Weights of a small transformer language model.
Training: a variant of SOAP for these matrices, 4606 steps.
Each number is 500 + 25 x the weight over the matrix's rms, rounded and kept within 0 to 999. Layers, rows and columns count from 0. Numbers have three digits each.

# down: layer 10 MLP down (transposed), 2560x320, rms 0.154, rows 1218-1287, columns 120-159
# up: layer 10 MLP up, 2560x320, rms 0.156, rows 1219-1288, columns 120-159
down1218:509520447474502485490511490535532488518498511472496471475508453486463478514527483528506486456487514537495506525499520514
up1219:493504504537503509531490527520485492489513511525514515540476474471481470488511477512502500523485504511490521495486520490
down1219:487518509498510470530490506482526502506482478495520522490487504496487505517499479530474529514528493499494506502491534501
up1220:480453502449507523508474540503491560461487505534522501499501510481478477500517532517460505508471547507491527485483502494
down1220:478498541505523518495481489468524557475487496507517510520487493522489534479466542490499499463478475470486491492519505506
up1221:494535502538512510493474507485502492442523485469481482468513463489471519503540534516541496482468548501496490508498509462
down1221:527527451498488496477498523480575469489497505484519535528480525532479516540513503473484491501498493495509524491511481522
up1222:468493495535558490487501500500480476481511514443513468505499492563501467480482508524518517481474497505458509461496489472
down1222:498501485468505494492481482516496486500530455523516527495509434479522505527493504531540509509511461438490519477503494498
up1223:466522499470488500574529552476572506525504524465518454477502469481524552502523550511482486528525477490512451517477527492
down1223:491571515483501486518509502494494488485488496476504519515493524516488516510550501438472506477505531510512490471528487529
up1224:458462502488545540508512486475496498554504490508515471492460494490498526504483463517522492490522539512508473527530474482
down1224:485526490498500518556511495523498527484509500480540493558515521472526519511504450481496494507465541509561491487470470549
up1225:467452481476473509515527539478524512499481548492502481491493478499519487482482484539490518493517473523507483523547477506
down1225:512528501501487465517516512482498494495539481533480513489504483525505499506537488515560504519515529495546498488534518506
up1226:520504522503536507465490507496496514493501511504468499493530491508531480500520529497513456546518464554519523582541519509
down1226:492477527474534525483487481533515487496460570492516460519472565502523488509505520544498536465484483508521506509489473493
up1227:498471469477528520577515502493499487470495525517462471526481495493524501475485488518496503496497511470466465531504491460
down1227:422516510460530483482498473483506520506514466541489516479500549517494504461453483455492485476517500543476505508464507495
up1228:496501556505470498502526515529518477510511581550488480467502476463453496477513456508496497518499529487481467495557529499
down1228:468487471537507520512540550441501486484535476470588548507472487516477508515514508503499539482492481491517432503492529443
up1229:517497493471455458489518509506479515494516473492489526550494501490468479539503472520498547515496494467485504465492536505
down1229:500466526512497474525527471522514502470500507484492482499525462501498459519515487457487494492482516495514484468476451482
up1230:533541518504485465462528491523538480478458512542502520503527539517499470523475486522504489464499492493479509540478533495
down1230:508523495505505511504529472522510506476541502506513488472517483514514528509507527507506505486502497519479490504491524527
up1231:510499541529518523502486475524495487498485521477511523537518465569486479483497467511510468522507501529508491473465485516
down1231:507477489491523515508497529497502544480494483476512523519483478533529471499482466514493524501524511489473508522524477527
up1232:501525532491471541535544494529479468548524495528457522520480490482499513481504483523522473510571488498447512479454480472
down1232:530480479497496514504500492495487485476465481496502499503523526477567473475501487520538507461505494474528513547508472517
up1233:506467521464506548504470502497554521491449533483476502484519484495500505510486499542509521534452518473466484467557452478
down1233:545495493475470488512519487501487479507514484495496458534519493537485506530463446477477515504499479492537516510482560518
up1234:542542462497473449495506522466508560510515502496465509497453523452491496509500505498498527551497546485535497510502542482
down1234:480439492473502493532479497522480496484474488525526458459526536458485538538503488493517497512506480483512489522524503503
up1235:460515546490481524508481538548502528495471524486521502531502526500503518529514484522431503496520514513493507505462517488
down1235:493553445524536471515464534501480504516481503477515506489531509476526486524511475484524459436491488472468429537513518486
up1236:488525491499493497488484517524496502452468552509487551471511530486444469504530490560503484512459512549512528538505488523
down1236:517473491521514528477479474519467507488483469485517500528487544488480502450486508521499521468505479523521500531510485500
up1237:492543509468520534526497490477484469505491528500472526513484506502509466496475512526474460511510481522473507515481547484
down1237:451521515496511499490511502490533529522512486438500505548505486515541487516532509498472497470539515503494534492517493475
up1238:528511514471499519506546526471499474470498487472511503495463455519497515480513518515518483525513501518521505495541510518
down1238:473528514543469498468471523540560503500485475498479464512507479466500517545476475530499477496495449485522450490507475515
up1239:513483517506507508490474510573480454468540539540491469517475521471472483505476550535500553511498491500471469452488509510
down1239:495530468532481509480554546437508495495482519455515506485494516484453514553522514479549518551498512488508495499535496470
up1240:514540506500534509514508481506483522510478458495453498491455519514553486497536529551490489474483503479542499536494477521
down1240:468498509466507507529497477456477524502516436517561507498503504524477451515491512509502519458500482517491550479534517506
up1241:464526548501498481539484507499490455520472518461493452470489489505546505458477448503502504488526465488486487465449487515
down1241:510526558487501453484504473506503494493486496455526505473507500502492486488532498468476490495461482468527523509515474442
up1242:497530502444528524537476493501520535469541544497503445500460464546543482558511484526473492483473478525481515487475514499
down1242:486515524511533475520495484513517504529437520546519497505487474497554531525488485515524491531531503451508490496475514545
up1243:540502447514518468534525467536514506506466503496494511495491481534530473507520482527538548529464539521477534498483495533
down1243:494464472511470485499515481501558548426506529485479511466498525507515517485480489488492486450488505515493476488525490515
up1244:477519476495479505537507533511496528506474535486500522484489472519494495506540506505481566542516499519487528511518522518
down1244:523550544505498481475480487507478573515482489512484493480516509508511501518470513485477506521469496482480472504519494496
up1245:503445499552554514499476504471434458487517497463519477490515473525516489504522529457527495435457505487476470476467474499
down1245:507518470475479434494477491476451525506522514537471524498515526485477511508478492487517518510486496483488520486492506503
up1246:507493508491501515530501509534499537502473513490509518471481517480551506509516491539472476490471523498471526498490517506
down1246:510470502458475445513501500508474480541510478520446439546504464549494477497446480483444505489516533516484490518484527499
up1247:515524484457505538505494536504508512507504499515520512483522511472476440527489524510488489501488515490487526494499518461
down1247:494478477506498496549530489502491497492527510501497537448514516510492485478519479488433525471510500521483492456491493479
up1248:490547522538478480530516453568480512504517570491504493474494469460447506475494497498487486522511475478511473468494484506
down1248:494494521497536488457483493499555492516464466507521494512498504522489532526471446520504476507514481579479509485449475493
up1249:493558496501504462507492478488448504507528510500522466483478538494529514477469481458486530504538508481511506490513514489
down1249:490483504463509503475440523550495532497491522470529477451523528500508448474511481516558491492477501466512496527480518503
up1250:477513491524501494481502515497509495533533455461467467547465532527491467518461511549455529495509472541475536494542479454
down1250:472527541433531462517470507451520477489497511513488490457517491513484505499501519542519518437507511561484529552518500506
up1251:486526510521514486511501517501505503520468497536497454528460513503516478510487536503501516496509563512490549510561489484
down1251:495492433484470454494490495525479505474524468479517502571497463489555506511511510514503469468535477470481481492526491475
up1252:506545548481457487498533513541482510516533500482513475466487464528474458487495472497477510494485511508524491505500455490
down1252:498457433534557504464465521510542522500481497506519506555477568459534536527443521519484486473512501511500493528511544475
up1253:494485505534496515510468510505491508467502473523520476508475511507547493477520445493488474446493512532519521459518459473
down1253:500542530538476496509519542507505469509502479491559519506530507496538505506476478479467535507443525470505470516516477510
up1254:507533490522493510546495505449470509469470521528518510495476506518507510466518473522514433502541567521466489494506474496
down1254:479467509487483448521469470546501534478528520527466521472502446498538522499447492476496525493496501509527503515502516508
up1255:493538468555507493518507501501435507532470493499492504506488513467505526480515492505540489487523489442444489454516517540
down1255:491496462502502503526533492526468463486497490512482515472472511486463466497579465490505471484486512539521479553523510517
up1256:471488492468455480522497543530483491528516510494546497537551537498475504537514466517512470503504500496490493500497528487
down1256:519494504530537505502489517543489522458483466532519514486509526524521513522450522533490540487480485510526443501513469530
up1257:499474491439447507485511493533478526485467487470441516526490463498461489530495475483567523505450545494495474510503496517
down1257:500559511448491464482463525491499479493494539495523474521465469517536481499557511528540479512543495524528505530510539527
up1258:547550503503520487468522535472457538519454558493483550501520484466518523497462478480488522511513496477485494504505499477
down1258:485523459484488519459537500479527518513495461476483497503516513484491493535529488448496515545515507495468504528539528471
up1259:476491537493457514466510490485507500490500489499486497525516503489507483537508463573505546515483490544507518498464509448
down1259:493519539473486525529464488537478515504519502528476519545502511535471474484542470508534513419509507510500531510535522516
up1260:463521539479503473499482489500531535483448463455490480535502519481480487499520494507526462499479528552520537459497508515
down1260:500518547502522515509448507502449518514487502541498501499516527508477447491503521523492524543454469484548470501525540516
up1261:477501517514490499521498529512493536510506502433524487481501529539494475512493492521516479545465558556513503532524538492
down1261:483493503518471465466508485502552459504487491522525478488466512529500503500473521511501512489501500473482493506497475555
up1262:503467451499522525520524543519492455538544524457498439498471483486530488509479495511497499565476488508497477535507482445
down1262:519463519505486484456476524487512536529481522479527485491524506530482475531508521540533516504543495492463518507485504507
up1263:546540535537536497551441442491468499513439509492481473508517510494506492455478507539467533458478558502484456484495481514
down1263:481512525527471513550516478507466540471467464512435572486546471548494482494469465547513508468491487494440442506490498539
up1264:498517458503486487533512498470546446471475501462515467483477483479460492476485489495520517510497417520529472505480511528
down1264:466476482477509483514475499521565530512567483471523430506491517517450541526450517496499523483502498473507437496514483538
up1265:499497534445524431478537460500488462537480505454490484433474536511530509490494472473515497490516484552486533514523491469
down1265:491510527469506457479482477523471476529520465503503453544484483479461495501542514460435557508489496505526436462491487489
up1266:501493475536491489457543490501497499481518528517502494510510465498502574491494494524477508478508492473461452509475476511
down1266:495511478538526504469521490524507518473521509503519479484479486473505492533510515496484482516515534513509539467518472509
up1267:501503447496506501507513525501483478475530510512485486476485452482490539491442490522493511539517481486534485509463499469
down1267:489498519537514523488501512516480488502512497485506504463523475523521515483523524505469497517476483498450517477477502471
up1268:514467509476475501501503478520452507498533497472477459471480458566494456447503511504474504515547574527523513506476491499
down1268:484509502543540493458462462478528536500449530521545537488500536441516552507528517527519514452502442468443536475517514499
up1269:471486530504481519532483508525490535497536463509511470522474475479488490530507490525518473517461496495474482501477480449
down1269:497506501519484462479468502474487509531516535485502509496501487522528511536524484507496495494537508518504509532476501511
up1270:477487491443525539495522485483525491527504517510530524503527495526468513499532496465458483522480531516478496456480552466
down1270:455481505497505527474501507514459502507484501491509497494489488498479521511516468527495487499511515503491495494517493510
up1271:534521499495477508489491560508546495494497490510549478496539479467507476538496524512490506501505477464542514443528489519
down1271:511458518530517499460498510467498506485516478431508516528523544512504509527518562513505512526470484525498481513490473536
up1272:537506518503486493484510478498512470507534547515525479506536490495567492512477478519481545506474509498443526519543518444
down1272:478473504491470486495496475463466489510495499568495488496552497411492512522535510463498539521451511486500485518520507520
up1273:548488530520537499472509492455515546486500505467515492519518474503502521455507483513474470504545515476507499555531518527
down1273:548561495437483444481477523502511497458521543450497474533503492498504473457529467496457545508508488493523486501520520503
up1274:513492522532497517577497537568493478488520513484474537501495514487495501451532514480494513469492537517526526504516482487
down1274:487498508540515482467506541508503529513556502495519449503527514456508521509450489535492488513455504559503496532525543509
up1275:524489487532531545528519541490496507494492532491552507482500534502498503486504473481532499489489504508486548513505490493
down1275:495478536453494520488509503512481505526527464477498517499530539608489508450495487494491515505530503521505512525525495500
up1276:441498464506480456481521516521500454481520481524468498471499490529461522500469519534524490460471451457482525548464451464
down1276:497512512529462542463467450480502478482483514451474496528493472529530553504501490524517474531525513475472495557499507497
up1277:549484505487492540524458475490520536471509517522482502486512495482500519513518482492484504495521467494538514519523501535
down1277:454521515473491465473536488507478499486500501502518456487462479477544468505474472492506498498504481514550509519507537506
up1278:502486495519535493497490481506538476493542503495516497526487496494520510485489495498520521498507524495506498506506518537
down1278:498532483507471482490503504478530555505526454502483500505495493503474560500484502499477467468438514545507484552515430473
up1279:484493494517516499484496483505528533482514512488463497505498443543506519470500509487460541475490472517501503494502455518
down1279:490453515500498473484486497481485475480533515553497517517494492519416482482528466519524553537484488556537496503465442495
up1280:499493452499503528526514518525495503459468503490490524511498460523472509456520529485485492464469498528494448514511512481
down1280:481464532520530497510482498504469461505503530534485480495485506502465509510522535475520484481496499487484506460488517462
up1281:500533452489550528484491518472523481517480528501502505494493462463492505441481532483484518476477510503537537505502469467
down1281:510491495502515470505530512429444438511423475507465468514496495537491486503521463509497453535486512515524508475499509466
up1282:501521540515503539479519513447472482510465534469529523465534487502500516512484498534482489517505510503503520486476490471
down1282:513513492521512468503506494458524540510449468550474492509503466505524545467521511470472485469537500529495473498549531523
up1283:538533467495486517507502514501457522525448486522519468469491497481503503458521516462520540498507540542511485514514496506
down1283:475481486528519517491514501479483534496455512476527501480510457487523510511508483525531461487561511487474489499516512512
up1284:488465503552505541520482487503487532515526518515528480541521452484509505510476498470503475496490531492457520509463479496
down1284:529524474520515487519489445469540544464468539478516537488472530496503487491490540499482556511464478507482496482472542494
up1285:487456478518529488443531520489539450527470484491497485496494468494509519508502441502489518478548466480470519490469552527
down1285:505434567516467539486506560472508442506504487490504455500492512496507494525515529452474471455540447494510541460468507513
up1286:493511511525492459513507496504547525495534491509502519474517476463511438478490477478508467514468502522543495474518553468
down1286:496483499503498507507478459524473502508514527512502517505488518509493506547469489462472507512505520493501497491500491543
up1287:502499485524502515502496517532508522506479519492550497503477511514510487473535487477509522516467502496485509511511500516
down1287:506480528530481489525476526534500496477477490530471527507527541527496492460521503498473532468456500462503499525510487521
up1288:500462502540499504469493528535509491481520516483482525497491510504482497474503494508538511464480541483512487530550497525